From a checkpoint of a small transformer trained on Wikipedia: width 160, no biases in attention or MLP.
Each number is 500 + 40 x the weight over its row's rms, rounded and kept within 0 to 999. Layers, rows and columns count from 0. Numbers have three digits each. The size before them is the row's rms in percent of the matrix's.

# up: layer 7 MLP up, 640x160, rms 0.192, rows 288-324, columns 128-159
# down: layer 7 MLP down (transposed), 640x160, rms 0.198, rows 288-323, columns 128-159
up288 111:529509536545551506497494566516479517439413483459466493523484465533475408523437487481514474455528
down288 107:495488562494423486554400378521520571504445507517482568531518514508515474552480480518522579505417
up289 099:500505528521477504528535397573474546559456461480515568501466541601451529464541512546463542513546
down289 098:528529487388454482489431482475515507488532442478464469447508431503538482502491567533406461419497
up290 088:490453516524534586478488524510493511401490505525484553487526432464493453544453538561486556509453
down290 095:426522514512468549460450577407497562489452500548521538607535534566438433439424506566504471543508
up291 103:499571442497499444477561480501533438440490473538524575510512483524434561506500539484492439466593
down291 104:498535476484545569477656497468458500534443465478477487533494484409533509459530404560552503536510
up292 097:513453495497450489433553489502483493454498456417500466510489489493545489525471514506506577560491
down292 100:548500464448497508518488536522519477541494507506474516449424508547490408542513538550476461452449
up293 097:514540507499499491499501551469603555490526460393456554479420500525506468479555508521543443467623
down293 102:491481596531533505564523535412492517550434552500517490491585494468422500536423567482594550471465
up294 097:530553506548493493486536566482503537525562516552532539485531526484467479520491511478473434512441
down294 104:493483461510417523520513485467472495483526470519520418496458510440457512468483490486538543501485
up295 099:544503431522509500500503524483517491436507445492555477497518535514467486379543525460539499552513
down295 096:446562481538409460565453486477563561468569488525491524515469451550549463557456475502466526493459
up296 107:482512495513512539464480460477506482540568460461531535547509493544507549568548470525468463390452
down296 118:460434447520498518499512502465460501476532475522531521474466523528479481570434510544526513513453
up297 087:574493431487472485551483473517561501495479508438474522505518470498580500514558438546476434526472
down297 089:480462457521544493564525488564557442514483450517442504484468458529477482469559567483516556483526
up298 107:480496459468477551459511483523546506450517591553599484465507469474492491491516473487500530477503
down298 105:464489526495504527530464621443485549536498508468477504463484533509503468511515485509473448496613
up299 096:506523450414559503444566503489471465441559512494504530540564482488485487493500521531463478493490
down299 097:434514496484517575493461448531477490535465533507483522546512521442501446466518490541508554534496
up300 099:524538496499449485502496522597509485523534594505485556538435530483496455479454528490513535495548
down300 095:476420491560459465524465429438460451450475521435530536485448496457545505479467564540489507489498
up301 084:549526509571504448510482508457461521483517508498500496446561552561449441488538513522509496395553
down301 087:463492509516536489501509519492526465424465510506518486530541507443540519512400482489493509553531
up302 103:491493499492470498612422500486570548511550511509527469468488479458497497460539450490526432468502
down302 096:533473490561492433458470519581421485435467461490506595494596537533495527489498489550564458520482
up303 091:553465497509537520529485457550482467559460527436465473562462455520477488520499555506455481528534
down303 099:516560460511484500564504466442560478457499501472536505464445507436571503478507473448455470541537
up304 104:487517443518472506482451468445483509573495458513543523476483551450474507541509572496448494420479
down304 101:466505464473457480478481581456567435532532473485519511461493453521545567497514451487435539457545
up305 091:525551505449529497521421498447420454539486551439509541498543527549543526431471493557541509497568
down305 088:478515426525534501482545461494517421460530519575509458496482487478531605457523479515500491554516
up306 100:523517466520519546475573492498582522562514530534456520538540547463486470510486548434514441469572
down306 115:560527493587466529492528497484474497514491484533487486531531551506460527523492464429475536558539
up307 104:455462447532445554521561533504459499449496524452565521514477564454511480452609492576458575506476
down307 097:530518504535491587572486455494502566472530473478495468471488487549581604496533427471531525497476
up308 085:464536465584518455508508414451485499469509544446507518453462548525465448484565483421536500478474
down308 085:555487512423478488464557567484517507527465541544484449470533512452530513520540479509491532475504
up309 093:476552481535492574464505470498475426582495579474435533441519511462493555501508552559530479476561
down309 090:499522480439463491571564491535463535436490461514504422513553510515510387518476436470477519470426
up310 104:434448503512521470454496478546445536588503505475488505530464547540531480488511482483463482489512
down310 110:478543516522443569437500509526535461432441540551506523519550528509504566521496479514442475438488
up311 102:536495516463511543552509494466571503531517485473503470509527513465580469460504557477554525437489
down311 095:511522457474503505486529509533488512500466514511501474476566521522478437562548450528528451554582
up312 116:560529515549598501516485500458511464528455545446507525509508569496560575430463576555526483506519
down312 118:475494456442576505517485447400443528511539529524516439545592525486550502565523513406455527448531
up313 098:496456528536505427509493455456443511531510440498522594515501518474504487506524539539540481475521
down313 100:444516515472524503527467603537565404532446511526535574457509466511533469429461507459530553492533
up314 114:497475428452438489478490471588461539456465472458493516540463542504487479471461509550540461503522
down314 107:521505538519528544507522527456444514487503448588460436559446486497469472528543473554520490504526
up315 101:453485506460500506485502467404548482564509515556509525472508487459500569516485544520447554412457
down315 101:481508459479494528484546452523477517515398469453441491425468470486504471506471528494507488535538
up316 100:484460525498420457525459505487503540467519419467521467527456459481499520500439452526458475466541
down316 102:530462524483445446474591518499490463558567532433527553505534463428510500526521519469550534532488
up317 076:500457461492528483501507426521549489434471434577465560486499448481533467513496518513578580498498
down317 076:515555591498459572514456434499497461545571533534476449457518532513481427526506639542485511539502
up318 066:522535535485515522484504519542481498621539511495448458527535562447503446415537469561531435467484
down318 072:505504473482482547516479486422463537489522476546460508472563479565466526507500481409477551550482
up319 109:490499467507558563503535476531407555525481477485433523520455517426440483530547501578496453478525
down319 107:525522480479574539544532486503467509552454512524481517529529493459509520587486406514571516496547
up320 113:449469536446484460503433479484479501480409514491509546541490528501544413507550516483558473505499
down320 104:463498546547505519509585518471503414525531527488594558498517486548538544535442495482487531500522
up321 102:451439481424484407533551537509534486586449538497532554521469497488500489556527514497520475498421
down321 104:498522545517526451523485524445541608517453470497502465481513483434470447523530482457517473488466
up322 081:527489484514531524543435500510494474516458439530454422486455440437494574579476511455506452462518
down322 088:531540492468533520562464471487524461570563497478559442510392476420482511475498463524473409488518
up323 088:530478478460508542500490520528486507541521454565476513523451530449444430475543535528559541455452
down323 084:511572462459502466461484529568541462371498508458461517518450426488497496519499500511521521464509
up324 103:478586461430501448509491498564577457444492525506407593548457481496521489592461505486481516468447